config.yaml
n_layer: 21
d_model: 64
n_head: 2
n_kv_head: 2
head_dim: 32
d_mlp: 256
vocab_size: 1588
activation: "tanh_gelu"
norm: "layernorm"
norm_place: "pre"
norm_eps: 1e-06
positions: "learned+rope"
rope_base: 10000.0
rope_fraction: 1.0
qk_norm: false
attn_scale: 0.177
bias: "all"
tie_embeddings: true
parallel_block: false
init: "normal"
init_std_qkv: 0.0625
init_std_o: 0.00963
init_std_up: 0.0625
init_std_down: 0.00963
optimizer: "muon_variant"
lr: 0.00792
lr_mult_o: 1.5
beta1: 0.93
lr_head: 0.00916
warmup_steps: 200
schedule: "wsd"
decay_fraction: 1.0
decay_shape: "linear"
final_lr_fraction: 0.1
batch_tokens: [8192, 16384, 32768]
seq_len: 256
doc_mask: true
train_tokens: 102200000
steps: 6563
dataset: "wikipedia_en"
Each number is 128 + 32 x the weight over the matrix's rms, rounded and kept within 0 to 255. Layers, rows and columns count from 0. Numbers have three digits each.

# layer 14 attention output (transposed), 64x64, rms 0.181, rows 31-63, columns 0-63
102112106117110118188098106113135154144097079124180169184142102140123126128170018096111164166075108137188124054106119105149118201139112047186118164069142169213101095126175160081180161141150059
146093084086104137144058196173142085134135115128130096099110139082099089040141183119191165134077086117164185145157092101157128094133139165169122143156146097160103184138108182152093113124161113
091142107160115145125098070093165130123159122137106175130117130129127116119132158124160189127056081111138132126165156078145073182136167081129109124134109107138140175134142142165126129110108143
132127078118146056153111160138122154162154133074115214131118108162180118141204116127130178133114189153124088102082110135131151062147086103160104137059118114154118105116109158182114129125108121
108105158106108130109127131106132137140106100092152175133104103168180092115138135107191123139192127106128107103153181141139122090097141111095148118120175119094113126098149130161060131149175153
124153102108144139136122097118098143135094097069119149107137132074091157179146141177126151155144079113087145145091067112178174110089147122132140150213092126129099140150090146157135136106156166
123117152170125073151153120148127093104105172073151129069179111099128210113093152171116131100078177104139134156110171188132141126138105154141096145175076128089099130162069117060141107149198113
075134114102122074088148116229100115142082137089118038161036123110126150181105113150102115162086135151095123198187095164076179127139087137104147114116157142103165123177126145146145118166188174
133137128178067098145107165089093133110163150207107117077154104082136157120056166216143110125114087130131162099157124110072129118119152170111117094105176121109217146114140096176096164103160103
117159134106190093134123141138203170134123110056111137077098133086131188139145139177140127130103121120107128136121124116123157114103076126093092124151096034100130205148130109159126184154142149
136074103164156105137060118138099100184116137104129138128126139052115122127158170133123137138075087132130153086078149112169164195151190095138109163144149128161081117175144109165125152093079140
123175143146080073121134175116108100142144158155097095133163121165104154147113142060150166065039164100091153207118206187168094063130127147106125106124108082129084136211123132109084185171094125
144116135104065106131097159165163139113066043105189089106155146116196093152105127140114114140138062145138194164159090161136158130152115147120151080231115086165117107116092181146138066115137096
094137133153130152093138105136091114169138117103141150094200145170151172112102090159102116149117102152121089135098177067148171121113131125149140136171096134112072122140109125110116122136118154
097121086129116146146121111114147139149129136107174101128144125116052127161174113095120187168072143079191179173113091132066153042107108184157197149061174194092096068142098170117167106132137124
110098135115193149134169181169166125107113151105097132120073118120109145116146055157117143148096145124097144117115069096181131083171083101179138106220164102121114141159045092154149086155140166
182141106139118105099143080144119145112146117114155131154106049075152145168124162155152120089138104111122074141106143121153115134104111078172128102132104111177102147133098142127186194138132168
147112133085092139174073145128135182155100177134112109141088069175120101058159127087141180086128093140109142117152147186100116165081141103155155131132129165121097152128124148147114141171122071
057125160142109101154092130125126177130107082115130118091102110135185120129114153177084111091126090095147151161151127176147168145116199106172137129141119086146114152173115124124135063179097118
137100122083083151073139119112205168094097110159109126115110180103183079153148084158135142078121142142179137175116085208142157113167108184144050091152075087132089149173076130166188075119107127
129128083114174118124146142134177124126139099164152164176110160112152111109134060133104093180085147137201065074144099156085118092081078094151168153097126135111136136109193157056146135152129176
164138133130117164132126196157125085066142165155152075061149147094109124137109080126074100046150134133080145084086149120126127139206146170188142112153103116134082143160105137169148167133116113
155130160159150102131146140123171098166149154119126131144106141105187126122110155101127107121128122142172127106100166084109105138124139118113117197061120080094150224072162126087127092103077136
143140127123136101100159125067176110152191118175123181107143155153150122126112180082145097151176117113105103121091081128091130103126134120095137099163055119118121158129125172132168125133082153
124133088118114166211066146107170121107102165121108091097082154103120084094132174126125106173108097147115166077140169121113209130132115180166129109098142154126126123138128146189121136126080137
142174140117110166138067081184156158131091150142155091137118114109137146141156130090094140094144086134120076146152128124169129188103116136146133119169106083099198157123106115118141096096128097
105127140103114063088162113110122174182107115130115119157126138125151111178140121115119180194129136070068074169094166108164120134142099129109083112101117139177123079202200134106189129151068145
109148079143135147133133133103184126111160081136120157129154235150147146070099188193127107080137078138130133126062172155122114124123157160121182137109134036097137138184157088115100088068078131
119153145095137120164145141108105123187089131079123165094174094134193175135134083139133078110108119177196148081109134119089110150129117148166187184115108124104112129126180103085099127135076098
166140134138126124138106071145115125126144134064203118130190126143124153100091160110101119086054130197111128099096165152123116118112112107152111160101101099152183131143147145090161169166085120
097088076130147138167148127162130147185141120044101132129093102127205097155150132119095084093126165190114100118146138175083234124097101159118150121079138167147159143110196103082119126121046120
136100173114134094169131097168163114152124149106142167081160122172139141120127167172165097165082125141109105120131140107124110089069117149191165142154136171109052102119121082137073095133161105
160090121125155078107130145129091075132160174155204162080139094067137140109076178112127128074109107137075133114126124108192148188079172075114174185120153144136192122127147155130102170156030127
# layer 14 attention query, 64x64, rms 0.153, rows 32-63, columns 0-63
140111216166160131192121105121131106110127148131129189091162109131132128121184048161092146103107129158086077145114117155135184133150100163118122135129145059108203105175172093083129083111142051
072136166167104113169148135115048100087109145183107095089113213165114146223154155214128136089095173107152091213155113157111143090152107226171078075179135081076131112124131099172167113138075098
169146104108125147121119101093127138175080113106108163132113117076154104060131123087121092172154114138138149106150089143142102142102095121142093137193108195130151135131125098150137113159151139
115085105099147112156125101101141121139063125112120124173156114108117127093092088153148096131109121121145148137146157127127167173103200127112173115141145124121145172068124143129067144134145132
157120146171115151169092093118150129137175108122191089114194156150155143082194076102126112158133143133065085131118124137169103163090164056160138155086118168106138095155146081126061115119148093
116114091135089087102113185117113155118151144099144119124101094141170064090147155105159143101169100172149093159075158129186150142098140128114082112209139122121105105210168061090108091191122120
118136142150087102195098081144153140111200084079127096069110123119179174098107125147128141130119123100128128136141125176092120124095139158112070139118109160171164122103145082130110159144142144
164128137107093132152107105116123164186135080094155098177148126144170189114089114064140196140168107115069160042087036154088059158096101139148120135139178168083187072129206117143136128137141127
086134095130183081137139152154167110120128179167148135153076161126098078101144136159101077109124148122104136096155143088106128074163162121190146144138075079127124077121091187130134099136157151
154158094133123109144162191151111145167118081086103106161130102102218164146128105154108126093163127162173117084120173173122042145119054186128129116144106102084051129116158122102089140194088107
076161117138094070101109121127120154182126127173098129108149143122146147111140174099121144179102122120111137107066133091089126112099121116129064142159053133166189202148134138180162137160109108
093158117150160142119141090110084197118176104110118162138117127119103027174118175173141129094097123113125097115162135087138093125105109151121178129085107091113105127135127149159132159203154152
120154117127065120064193200151159111103090102130150138173133085147142095151135088194081097137149129068102115113089172144141123042136155162128117128121090191146129134171058144127147155137229090
073101162175145136139151133140101116142136123181105076105108148163137156186129162115053097095083183107132139196126073168118112131128155179137098076095155123111119081093182148151177143098114141
125140124163031176161119146102130068133134144189127128101148160144121116161079142143193122141128102150143074168118132100100125100188128104121131102156095101113179081085162115149146158182123103
075112138134156154168203148142117113135100173133138172134139096177139115122160146182159137087125123104079180103153124121090107098067177136079091110070160133123140150042127098081100156160126112
154072077128132147151099083117098133178133097053221163159141102098145116074110167094170126133103119127150167074127129126093132169064091088126136163092110176132139131142125166115135148126186112
129104093120114110125106085130090134140119166116161163160139134114158150134115097119144154139096130123149144088153150136122151124086123107149115141126115177083118151147135133124150108137078108
092095108135167128082096139124158116129108119141207138131108200143076119134136172107078110125125161142129135124159067133176152137126180109158124143111139124128029174078093134074125114141141103
140149181131103093128065160092123178163136114111145205102157111087170103103091135118145145100114078122099128159086132132135148114149082190139140121160080164139157131162174091115110132141170092
133103125113194126136132174127164109114106155079193130116154084166109120144146116109111136110152157156131079129126113120117180140088156139122128160083151135128125113096149215081070141112092150
166128107124151156161111095110125174141103113109140104139068099165158145186133083093147140121042150142096153188079122128129139135095082168067079147162178159139141111142133123056145132171139127
086119168059119191169127134115117105129107132143117114152181158157172147102091090089123171125165139125139169085153063107163117123076086137096111096146158188123138135104181126133160157094156095
118137125076115136141112152143120104155109110098149125087130112152126130152094179140161102184123122134151133138141133143112130169141135149024186091060158111137092167099110141135169129094109122
135062099112111088109044168213136082138113099215156093157119178144018109177097210160135078195127178145102141132195132084104139130117211162158156146136139075124061142115078211088102112118089145
126079112200183124082168133139128131118095119131096202164140130101049169092121158138075158160092166164178110080177161130195130175113105146066161162067140117091130183149145088100117118108130115
067131150191101099084074174102101126105166145159119137126125106084130141163160123112139091148135167095141144081137150198115179154143103132085128198087117104151085139120042136142074195156164141
112152131158116083175165147144132146143093123138146171152102177126095145167104127124143103163204198142156139111034131164154107121055137064105097161123093074142075126083165102091144143063166149
137111091104106055151207146129136084130169131126072150092094132161156133116175108086202086136107152125134084113132152108133100149167123161188134130083102154149133156121108072123106093126129187
168106055143162120128117136137124143145118140117153177157117149115152128135125217077117081117121117109141105121071125101176195103107103097189161113138089076159162156161072118111100155144161089
123191091128110116171132098143130158084147143110116163125151103160156160164098128161086108096137133101105183100129084136134157151147115153144100141151123104073130125134153074138164100103064160
141098162140121166120113134123196101117134138100151110158109083114141069134130075145154160125075084103175162117138153141151162222110151158151141115134124108151096101125132083120101105066144078
# layer 14 attention key, 64x64, rms 0.161, rows 32-63, columns 0-63
147136102141109099116191154108164098132079128130188142132155121134116117099159144122078056228146163125156098152123136111152179153186096101086151181098146040090098095130114158135088108148083103
110132133153134115128075163176175177130118120150113156148134088137107113183096098142116060168134181146067116140116140121097140130204159116113113127105103056117125125106130180111120131150127141
115074156125148183112092118112185134109123082125115146136131118130140114095169071181164185071117098097103131157112149141160061175094105184143159151118162183137137123107146072145128120079105167
131125122085128163169169140121159152167111131112124122162154113063108071106123125112145115211124130125108068095168124138115168153150133117142157144152184098137149078122096117069173095159111126
136186140088104100098128105143152096086048111168188140099090130128132084137146149087165136178098117176140126120097122171145164079128117091135079119176191178107147126071130091146109162140162109
191108186142096164086113109148107104144173097096073156077157114118154139110106100105172146092160125124131166091106107113157133119073141137182131158124140184163100100121080134116145141133133147
091131148124140102150150085145104153161175139135122109113152133097095075090140131153177126113050087146162110148096153095181143091130091200131164145174122080085204140125107146124160163100147122
144126176116127101128157093107179150115105165116145083098121068127126122149161096127114126141157179160140116162134116139134134122127087099180119146106173119111130166134110158077118088155179061
083128096176178122074153116186076167108058154163153089083203130124086123183090158100065034192110232209127179160190141106129108071177189137064132071118104077117063180034118218091178142076050136
083142116146094100112105158154101135135125135093130108102110155133125189121068133099129102106065194136149164165154082151129146114143189165158144092101097091218214110148135055138111132116128178
074099146135151147083163114115117171183136143178167130103142160142184109195040155149122107115130141141096117115182126096138103089157058185148100101113146134094109120126159109095118144096086099
125160104162124092085088104162149152157082153110130117168091140174098122103153146105062085114102209154084168103127077058084162131103116180122128177119081108139123183135155135112195155115141095
118065097145106133174074081089148163141162106172118145092128156111082151167148104159136130119090133197097164144190114136098140119156114130076170139138133068168121122111050128136155100109151128
110097182153101093124136081133105075129187114140132108137112148132108127118062074126141189130135041113104113054111126158141094150098143141153111120174149226132130208117194121174119145109168139
136172164112161121099096145157131093162170135155101132137123159103114125139109179190095191139159119122145090110167125196073069067112137124145106124128111148084121134094101104134171102110094088
160044084137122146121117106100162116153159159140134089091086125082139111113119158092144152131158117152138130135128068144160134156066096178152183083182115163063121094169109099152172148100158157
134099164166133114156140129116152075121164105120134139121109109145075123097134136148085189101112109130124099107124099183146147144141144144095105147110181142111179106169129097139135161114120093
071092117103199117158104068133149105095093147089163138108128187130130096142120118137114131076082153130155110115163131105094142105132137149184107116182150164143118128128104088143151163146146124
100121116124161128111161139135117140127109127142047144168110129103153130191158132134108074166120127154152182071141101107124117130158149178145124102169129135168076146139131159094163096130101133
132165106131103140106153073111121114127145144096102094159139145113149125080114159132138175172132027167123122111119113164095117120138094050159153151193154168137107121197103121172075160124113057
153149068169090070088146134160142141164115136153111144103146097135132151141067131116140061158091178128115171122074121104130135150177116131096130161121083110118132119084116145096140104153155122
135116142168096100052125131136104162093088090169164122125181148142128116139116178153143149144098145082084094088228137110086157128138137175162144127159103123100147181110119136145102140129085131
058153084153129124148088099235089160129114183141136146142120139109097172179102142076171112164124189086103130108147120119101137151181132180121067126096141084144088102117101145117149103128060133
066178096155103103126149129115116199120023219157117147096097145197131215183124185183124116184069188069000206159159073147147117119147166193072109096143129111082132110057110138147102159161055104
117155184133074125094074117081159142099168071147108121121115144115154146111181136119200189052094086126156082179116151170147163110074059142229099188130180161152151126162072078139094116105170094
115106167113115149097108111131145118117167151077179152134086127113148118111127129124107095148161112151159164134117165065124085188107150164111159108130163132139165129172068082122082191097099102
146106157125064139144141093133138129165051136177123143142131131085095113109113092128141109094106156167159121176149127110193117132144119165150109152143111113115121149181109139135102128162110087
127102149142128199057121141117128127132154149188188113129123162069112160127207105161109127127120082166138163118123065151148091114140102111173137111121114122185138128126181051092062082205143130
094148123157149166103071174141166144105102115174129092104112109099124144145095123145126099137118134146120134132126177098112134131077151136149122089141096090121146100092134172163131193161195086
125125107127080109081111115115160084157134076115128115088089114129151131134128155186120133152137157121125090141143143139115116094150134181143134176103164117193084064080153174086116163171099120
148050116150203183122141124108093110146133125066111108093122114125122160117101134131134176050100099133141135150119144125105127115116134113104103110173154183171132138144133081162119172147078113
091128130164138084117145183112175109151113137094129136189120159112084122115153147056123102170082140138108080128110157159149141141169112164078080154106158106124111125086087157186128088176138164
# layer 14 attention value, 64x64, rms 0.139, rows 32-63, columns 0-63
126115095156161115082120162136121153162121119099142133133150116163152157133111079081157171131130106176142124109122127116092122150136182070133091147140083139123143158158139073123097152110120085
131134113096108138141125126188078098088109080118114094112133158136112196120085157102175125155116107131154141104130139102109108178153152109140106120180104130168133152153108167169130078183125135
096175085134135103171157128111140114148137097134156167115089125144141125106128144095121182150133138118159121131163147158149146140077135123100112057097100137122095122088137127130130122155117102
132124095163106027142123154153144147106123126077159090160086122121159109139141099112096086118149112133139110140115162095124125136122161154121150162105179125151131082112108104181109143139161141
057083132078143074120078136172123156139158201116124142113143137101119107122150118152126161146142132145114176094074154117131128141106180102151119139080076153097166118103145147091153133148152191
121086135113142163104118102144161126128141131152072141134151104123093128166144090135108153113110143147067176185113109195146065194079116135124136069113132159137142141118167134130128094158126102
160115155101171151091041153111123156167095165157127183100085105072173082119114106146137130168107108132115131172148092140096088085148143146195080150131185132120092112131138116181164160188096133
152112163103104130120149120062094101097146101163152110122125133188156172167120124176115131138115154167092148131098118116103082108122114102123117161119163115162141168106154106085099066200099171
077129145100141136139146086166156127137118153092107148110172068117136110145143069130171119113129146127133161145104133135121120093107151152113102119124144155082187154141092122139184060159132194
104098129125113161122131150172130109122108122132119111123108123104126224136113147139116224151093182122139171108140161090061152162118132081125136148114068134118131138157146110144115102152113107
084104119184132187119151128142116099132187029107062153133134112144103130146131166110113116129100111140103090131101159133108124133127156168060128128112129117109067145139136130170192159143125097
100115156073126160115086183170137119153114141085173145081137129156092134117099131129124159092216094129108162143139089123143065098112135145143114144083098123109167133136159153149103121114163115
115151177154084129088119111122140170141119130097112061123123122141117131145102116109104172140131158116151166128106126167100132150139162124110121107154122138101107119145139160093162143094142149
149101106140121143082150163107096123121182120109104194105110171168112112129114089125152114153095166186153161149167151143153084099113100099156065128097081131134170073137172198172135158082107074
133129160098150094065100116156154117139114166146153179203131081102120090092102110115154090120157094129142110148080132125119146116114151131157110069137105221079146132099145154164094146137112162
056108155113146141158110103156132067124075137103084110136157119114138139157115157110114122128156164099146150190102149114192147145104090147120083147125114156118110144072116103141125156151135150
093122115130127199138097125170113149099149170169120123109123091157126131119098140046114168107138136158153089132145145088159139128125135126119128113168151098146146107136184164068102142195136041
084119136079113169164179113139131093108147193151131090107100142091139112157099156112134130113148096127104129145142155133094089132139176127140147109073110162104146135167145129112118172150126085
085114140093157130107097117153099074206157187161111159180098188167162084093164170158171098144187076128142142163164117139147070114062141143120118089124172091071153136145124113150143147116130104
127186065098148151109175124123167128175111138159088165118151193114178122123108080130107110118132146099133086143128102103175115113167089103144146124177147158109081126122134125127109098068146161
109121155137136178157124118074156148139145137150103121172140100205068140100096128135155159130103089078062126095128130130097107177126112136115143158165072121106167070121141130175085155154087143
172171138163176103136206138143119129088161100136106070135149105095127090150122117128139136145105099132157150126165114137097110103117112111098128139139137128151126140109098071138128077072168183
138128152079126094192151102166148133183179083110098073121184173149164119141133171139139107173154146105144093122093080117119132096114141152069144118086132117110165140103109126098180090055135122
121132107086089147129086150121125161089117134127113157100114145149101149102121114157143163129112156176139082119175123136143090145129171082111177192137103149085158123114166087144088124146100069
101153127111155159135079136135066176110106139130123119098188059130092094138123132123172106147135088098103142149174174105146096156126087087174118133171098149111101151146140168148104100107173122
129147129088133114116116082124120108149100114107144119094147134105143159148110188181131195124088134119130100158122164124157172105138138175119118077087131085101080048154070126118192121117144104
115142111167155141147192115151125190136134077078129139158121195109141130131130144170146104118102088087117111140131122114070110129075160109109165159176117104071177155094140150108101102142159086
111131192131127129119200144137124162133159117135099138076126157090076095107152091127111188104150116144129127120171156126123104144146081100126136109142157146136130116101140166099145093122061157
142172107139112182188115155140131136067108117134090161142120145148100158144137118140073163111104136127083140107108134164168112138119111138101081136155101146104160138156116172071140114119124077
111173152138160171172132113087125155117147163158146144091107146084118140096136106147115136062146140152189138190165093148090097122110103125077161152117149145154082130098113127141150101084102078
174139148092132126089145107134178199102164137127087098135090141163121110180095122121101149112182144144127124146108169167130121153120136132134073148129158146068107168118104141140069105149060049
161134145124135154186099175084151176057130165099125155123168145122109206168121134060114173153036113131136115150101128124090184167103092072105120113120102110144120131133130105117101090151098146
# layer 14 MLP up, 256x64, rms 0.269, rows 0-42, columns 0-63
066081118218134133132152161107129107119065144121074171122095116144125076138170150167114102101112095148131136159091150097136147102127168100143159119114149099119099149125115090121197102149145127
112124162102167106122161090131149130107148138122147116098160108191093109097150138157152058158134100168101103113109157144155087071138159194155139132094079125126084204128103129178110135112095141
109124125135134107153122113181135113132120104195100080150155100141117165162166133112175113153154146160188148153113155069091166125111086108125116097154123130076085113135139158074140111140065148
101148124075116086176132155086159111075154160130155126159076119126133088178133150096146062107179135146124136177162127137169148097100127152085042133133147113197173080115122154102120113162133095
154154118141168107142154133108103116054126076117131139088109160138110068121195153164119141158171138108054135163146165137137142136141166126064145185032072116146161168100094177097102160099092093
157117101114120137155147141148148095087082106145157158065058108133107090143066111127093093121077182180135102159141112163134148110158149127190147103116188107141137134156149122126174113151171078
166111116166142096117164157106094163142126093113122138141082130113057147124182127114146139150148146134092160123103108111075179076115138117139126174149141099088131209100152158127129171110083139
113120137092070110148115134149128154060126138167096094132126127205155112128045131149117077216150130119137158125099122106150123132140129104186091147151132068146153092082144206115127061168103188
127067129102158102091081119120160140132148156147142111101126117081103112123133166154113149144083186122124163189119096153195130124112185098143132052053095123110074075152131204227126134169087158
128097132155138087158132131151109178055101208066190122076109177102120106127122144119091142145091078167117192117126122116131127130175105119112116139114108097095154161126130154087086108123189161
165114099146125131115138097200171116046126118155114075179151160145164093087113146124121069161154134102099216141159079157141116145119135149116122112126093158133081117138081125160131090139085127
117059098131134164149143141130145122129070122158156138109098119110157072126147113158105150179115157114158115125177179170161082182093109167164109179077100060141092149106063143178160106125083126
153064114160111148088098130189160101153080198134092187123197146073167146145148121132092122153160087083093175122140117096097129151125135196142111161130112150082087131117123163108116097088119117
126071157190148127215168165145110161135119129065106104140135100147023103118105156171133125127170103152115118093103139130146121189127130155135100177132113093133095119087137115106174095057118143
120086119127107136166136102184099088124085153104159149130108183159143096175135180125083152124088179135134119130141155138092067109119136144117115128099132150104146124105116062178212122174118120
074152108102152106134122140118116164072145123015104075118124151180141157150117148148109179213115141130098130148079087092117167141136146103098169126104149125104128136172164152111131122151115131
098118077148130123186150119119126130048103113096126112166094033127138093158155113174163089090130216115142151172118185180121136151162151108103160103121134054140140164103151170135123147097152118
120123127177118088083173119140180116166116153137164136140099145069091143145123124092107070141089116155087169134200099160129072113121130097178113135118139093073139162151170132131091122228147113
140141114170157171157112069103103122101066154151142138155170133212129122096109130110107119133082157133133140118039161104180147122120107111146155117136120073115104159131131166110184051181161127
131091082081143113140193139171115097153101196104090055103128141163112164140156124087158140117103107116185106126114149167115142120124168143115139087098196173057082156125145139158116121144095131
135128090143091182086139188140151140094139183135123144123129119146103116155168101156106105124132149156090102090115176149184119114113090186054117121105034135130105098098127122198153103112131126
098150155109168089064207120147074130095157090069116121102146114128106153202171100146163119113084150177141117191110121102139110195120160142098096135122188081117141088148098147134152126141117090
191104161141185097097096114113127144093140132085133123130141114186094146136189169149103052152153114099193124149142156100140138172144107094096145113117118123177134113130146143069112132082104061
095141182144154061160140145148148137144150165103154102113108073187125139081073091177128139113064172159190150139126135147159161164112141079086115107137102059123181063117104136137098141073139082
072152117087121109133071117116114156173101126153188137151123172134128175116129165116093113154147146081106075154136149152111099149177183105099185161096061148136090072097110114122155176142143167
133119129128178151154119102090108095133124140174084105163176083182145097127114137120220132124106174144111168193139113107117086100100092090167074102125166086128165129128145185136126107183065091
156105088143154128104067204092127123119083157094132126099086110137131140170150183127130148131176132115094129101109192161095128171092204109118146104151116115107152064110101184137135146160117145
046134159195110113057156147155194118142097136090078086144138134091084130182122182094133068134107146096127160114125181153138111128118131098138123117134082152182187112104102139146127173103126153
158178111114135181152103140161103147057114141141135125089161112143113121079135188140130090135116135093148126137186083146123118171141150100130125177106101134129132088078109119071113183148112141
121087097157121114145138069167142127099097135183159135125111127140090101155045135162094156167175178128096117142086129124115111191136161110068118157069159137112161124144117164123147135133123170
113139087106117150130188123160131151178095168140109085134131132111105173111127110104131157122123162108127126125092162135142142129101186140130087132087107083174173093088181121089155136101102079
113102192082149156153149127081112136121100127104141119173088112138122131132116147129086123137124097146102137166082121121108159145183167130108112179118158086127139086104127164113123178143129133
142098094122186092098134118157056117131178157147148174158128181186074123111102113117099127137112110151164127152117080168118136123111126141079092100123142103151111166153110168140086136157071141
084158145153155157109098143095121125147085149102098092121111162134102095117114167167144107071123142111165084121141096128121161138134221162102208131091146093152145151118152149116099098146137149
200123121096201199084084123173174163142078099169179126129124097152127182125124120204108139079100101092094161136097159164123109166177114149102141157136113169116136089099109078177127119110058092
079134083134202141141186095150081139123110199155129115151134118166174099143161113110041146091112130128172127100161037122163092132165147123105131126081171108101167138137114125050112135143137123
149116129168151114138179087103124096135128191130181118129086120161086105116119101137116108081146130110128141163141097113116152124178112132116161147059138154120138153138108107211174117123108063
130104132104131084152180094069120072125093180144147168123108099104170179140078136070107136149173140068108105170110144169147129156168145178202117092123132168119087142125113143086135142111103098
149081109169168177115101171111126154111141161091110112137117095107176124113104149171107136175116168145132129061163158115135120142113117144078097078091122124173047137200132163137163146141092070
119223163138149093094130163142120161071141129170143105141087137124111108129132119125132115134076180110115170163084145132151074081102146155123113144125105162073093165135071128173111168142084157
081108141199133100162063170131135126119141088177112089095118147081058101061118151123139146126135178132106142138143178099127186116148171087100183162105157156134131072109119158083134117169110164
075089141113154105162145119156126128120101094125100183149162171117183120146147104165152139132160122094102120054105164077139110127114160060144107094108139094148097183129132132176110114144120103
175112157135125069181175169125093110124139162073118082144127150150111112121148144105109164094153214100132136118140157153088101075177148128082144104061134092085138078147139105145099143119130176
# layer 14 MLP down (transposed), 256x64, rms 0.0749, rows 0-41, columns 0-63
146148117060134089109168161091145128148147128168133076181134110154140200136091130101124132067121156110118062158169144163099103096106063171114149081118117151140154122129132145109071162171127118
100072087111143130162132145151077117118103079141142147133138128164132089208130188106186137080142107071123113136106138102098121115090184129111117114126217142139176140091115158162132130128158104
120115122092141151113118126156190165102134071095111101154133140152122101160144088098183128153152106097145161122073117121138184146095142118126109130154154167107113142138120175160099121136075099
111144146184102080151085107142115132168133117102116124073165194140115186128103124199084137152120104138135048097117144139120147135142158138104158138082162128135073155164114102121098108126146120
128141147090142154134121189078136156131089151085122122139180109125038132092162041065140147158109169122150099121101125121090105163117056134133156172178085132167085149226114154084198164145097109
163163131048114112117149098055138079158128157132117109198122136177140108206165086110120140072075174171130146139135173104085139098090085108157104144114162112082136120119167122125138137130100143
123113168155067159098165135116151157131119114132115127152151148180177112145122089103134093176141134100184114189088167189137120124161146086113175117081131113114104125128090100094133052071134091
135141099102147086138173108141174186054140127041081135069146071148199190166086129081130144040084099155142091166135101195176161140149109098112074177129150119097143136198142080118121111200164124
125098187142121144191151121112164079151159108142138152135129139156126118148121056148139096143108136136211055085116162114075094144101136084115146136126160102063231191095179084054127117151171096
118123123093175184082099106046143158109118205142140098107106087059123142186163122158129131163074126156113063131116139123148157073089130097121140145121099148156160109189170167138103168134093176
152118133134130118129119081127116096113106183094117239151169161160090143155125136174138113123104136100132108136039150078098131138158089076143160167083141122182072131124135153117175173119095104
124148207170147140130172151129079120126117120130103157119186143113126168133112110098115104116087131131092136164112117160117152075146157143086119141142149139096126098146213057109083145112110099
145089131124133179106093132166114127152134141092074117094145131118153194095158158082095142136073080146107149198079131081088176156081188160195179167076135134133101136133108142131098117107128140
083159160154144157101103077168202105068080088148129104136160121119104174150076151111145138149138119119105155230110178184132136105074158194084110133138109127068112133134144140060140083113107140
120095128120122135143134107088162075107100137134145133170147213110123142150132155123165116046070137104148065155072109129156154157077133116140121129173075137168125137176128110151162107128178124
172091127119101145102110119074160118110122142167169174122176168154170118074133127157147067086182129087125120090128134149152105164103116149159131144111119089152153143101061098131178100136107082
096151086199155116140148173131078109094100117120180138189214074111112127141162135100078096169172147157043180137137143148131186112090074113144137100102118129124127116143104075142127100183068125
103178165110113120068082143139132130082098111141136172177179189113106094116138039154127154190069096169094134141152122074174150084127092161112186132181103144188124109114164097088139119126078165
125122100134152091164157081124094111132153091132177124162111109111085178116142103182129101132119104155115124120164133180104138117127152108076093137149150097186209096093151125107101186096149138
138086096131098139118073162123168118154116054153186148193116135128177066127139105145148091105112162109110095096101128081182139146156124105134098148174133088207131067150118129147146152107091193
122139176110179131090142191203139139144106125117146164129140047136116139164101117189128130131098078138161133148068126150155174078098133044121166148102105143097107098147097129080116132159179080
146091152117102155166128126073158073185195154153110214136138136124176104119166170071141130129171146122063140094105126172053148077103103108128108169132163126110133116127175118111126108113076118
152150157147133133124063127113136107103118134125134140100088179123145119097121123111142110140139203126090160167054153103146091072172112183190091128104154130131093104137132097136123150132146127
142138138186156143141145123160166105111112109133114103090070174124141092146139061168101169171096085145129091141119164087128121156152133116119198086166150143181098079145156146170090057044085104
172138084136110105089157104075162097071141153171096128152126130100062135108111109175128127090147176092114131152106080113127141127151099115156112116157158184144123146144105118183119187160141162
095081102127157137090061097120110141081126122132157089118169174129143153123114115149116145115115045163094162171109161131151152136153128146152178162110055140124099128155066169133123125153133150
143120192118119141093123120101091140093150140159130151093133098138153120169120184093051133212106111106146133131157171070117128189146107126119144107147117171115164061154127116115062165070144110
112091170097104073128118127129183143116141198137073176201107180152099103115147060124128084091111116127126137104136176145127169100125146144130153151125125129148151144096134085078086133151115108
142142110131134126088088148164093030112126106136119141141119156117193082151088110105099119102122124164133122157169093170125156076143144175090082103150157092137161171153150157159094126103170144
132117096127100105199112128127148126140101133179106139068105078136095181160103040145104080132081116132142135161092097166135100139134160081158163104146169165149098110177115177151158132202149089
105152117063146113140090108162163110178090128137129097108113126088096126097133195116170106154066137125111142130099113102131148125161107141126094101161095175160124136131120176158167126120144132
149126149085092156152146137081147135076123123122170172148127132150118152091117150169132142160129154119148105146079106146129113113136130145102117146081192132125076149105088082138103128100145128
077126109174127129103064146160110131074106116123143113204131155135129178153173135124137117127120085103094165140124105069142122163142161132141132148173118101098093069109085138192198099166149114
120133149155116105121109096153124169133182118116124142121164150171130096139169079073151195182079169164122079132068073099126132125099086132165100154177094177160050062136117164144101152125108121
176154138091177255123141118104120137109186137123144105047143168142077078163091135106106141160146120143059121128101102116153150189123107124123087057125106154101195103131120120142191176115085127
106179187118158195144068107101097110107130142117174087182114141158116078090148124090123173111142076106141173112145091083103122102138085164154169123139128040093129127169134137192131144128152112
117091143090117084089143115173114096140077093126129171153169154165141181149143130137158129159144122120104093129129130129148124133126126144133124091158120091163103068174132117062100121174118166
100154159156166147131103108146161141135137104102098075111109125140113101069156115198154136149133082171177145087143144028140117121126131137098084097139155072159141133149158139132128123079149173
132152143150093141132090098085113178117090063094089067145124138121099116193144105158093095184171115129161098144185152120127115112143164145128117108141167137135136116134165077158084146122124151
109097130093106147166091099082151122156065128138146128139114087124188091135173130142174136094113091098162150074207157135106170160168129121087122122119142138161203115100171173080143092138122034
145148151083171175100105103082194143129156100103081142140072126121143139123134109166108117072156127121181073100165106052141106151132108144179097169058099090136126177188153170178104101164153109
125137112156122135111103164115101109114117175118127024111079099151118133140112159101118137096152172113112162175162097204060155091150088208084142181098131160122139108105129146088145138134171146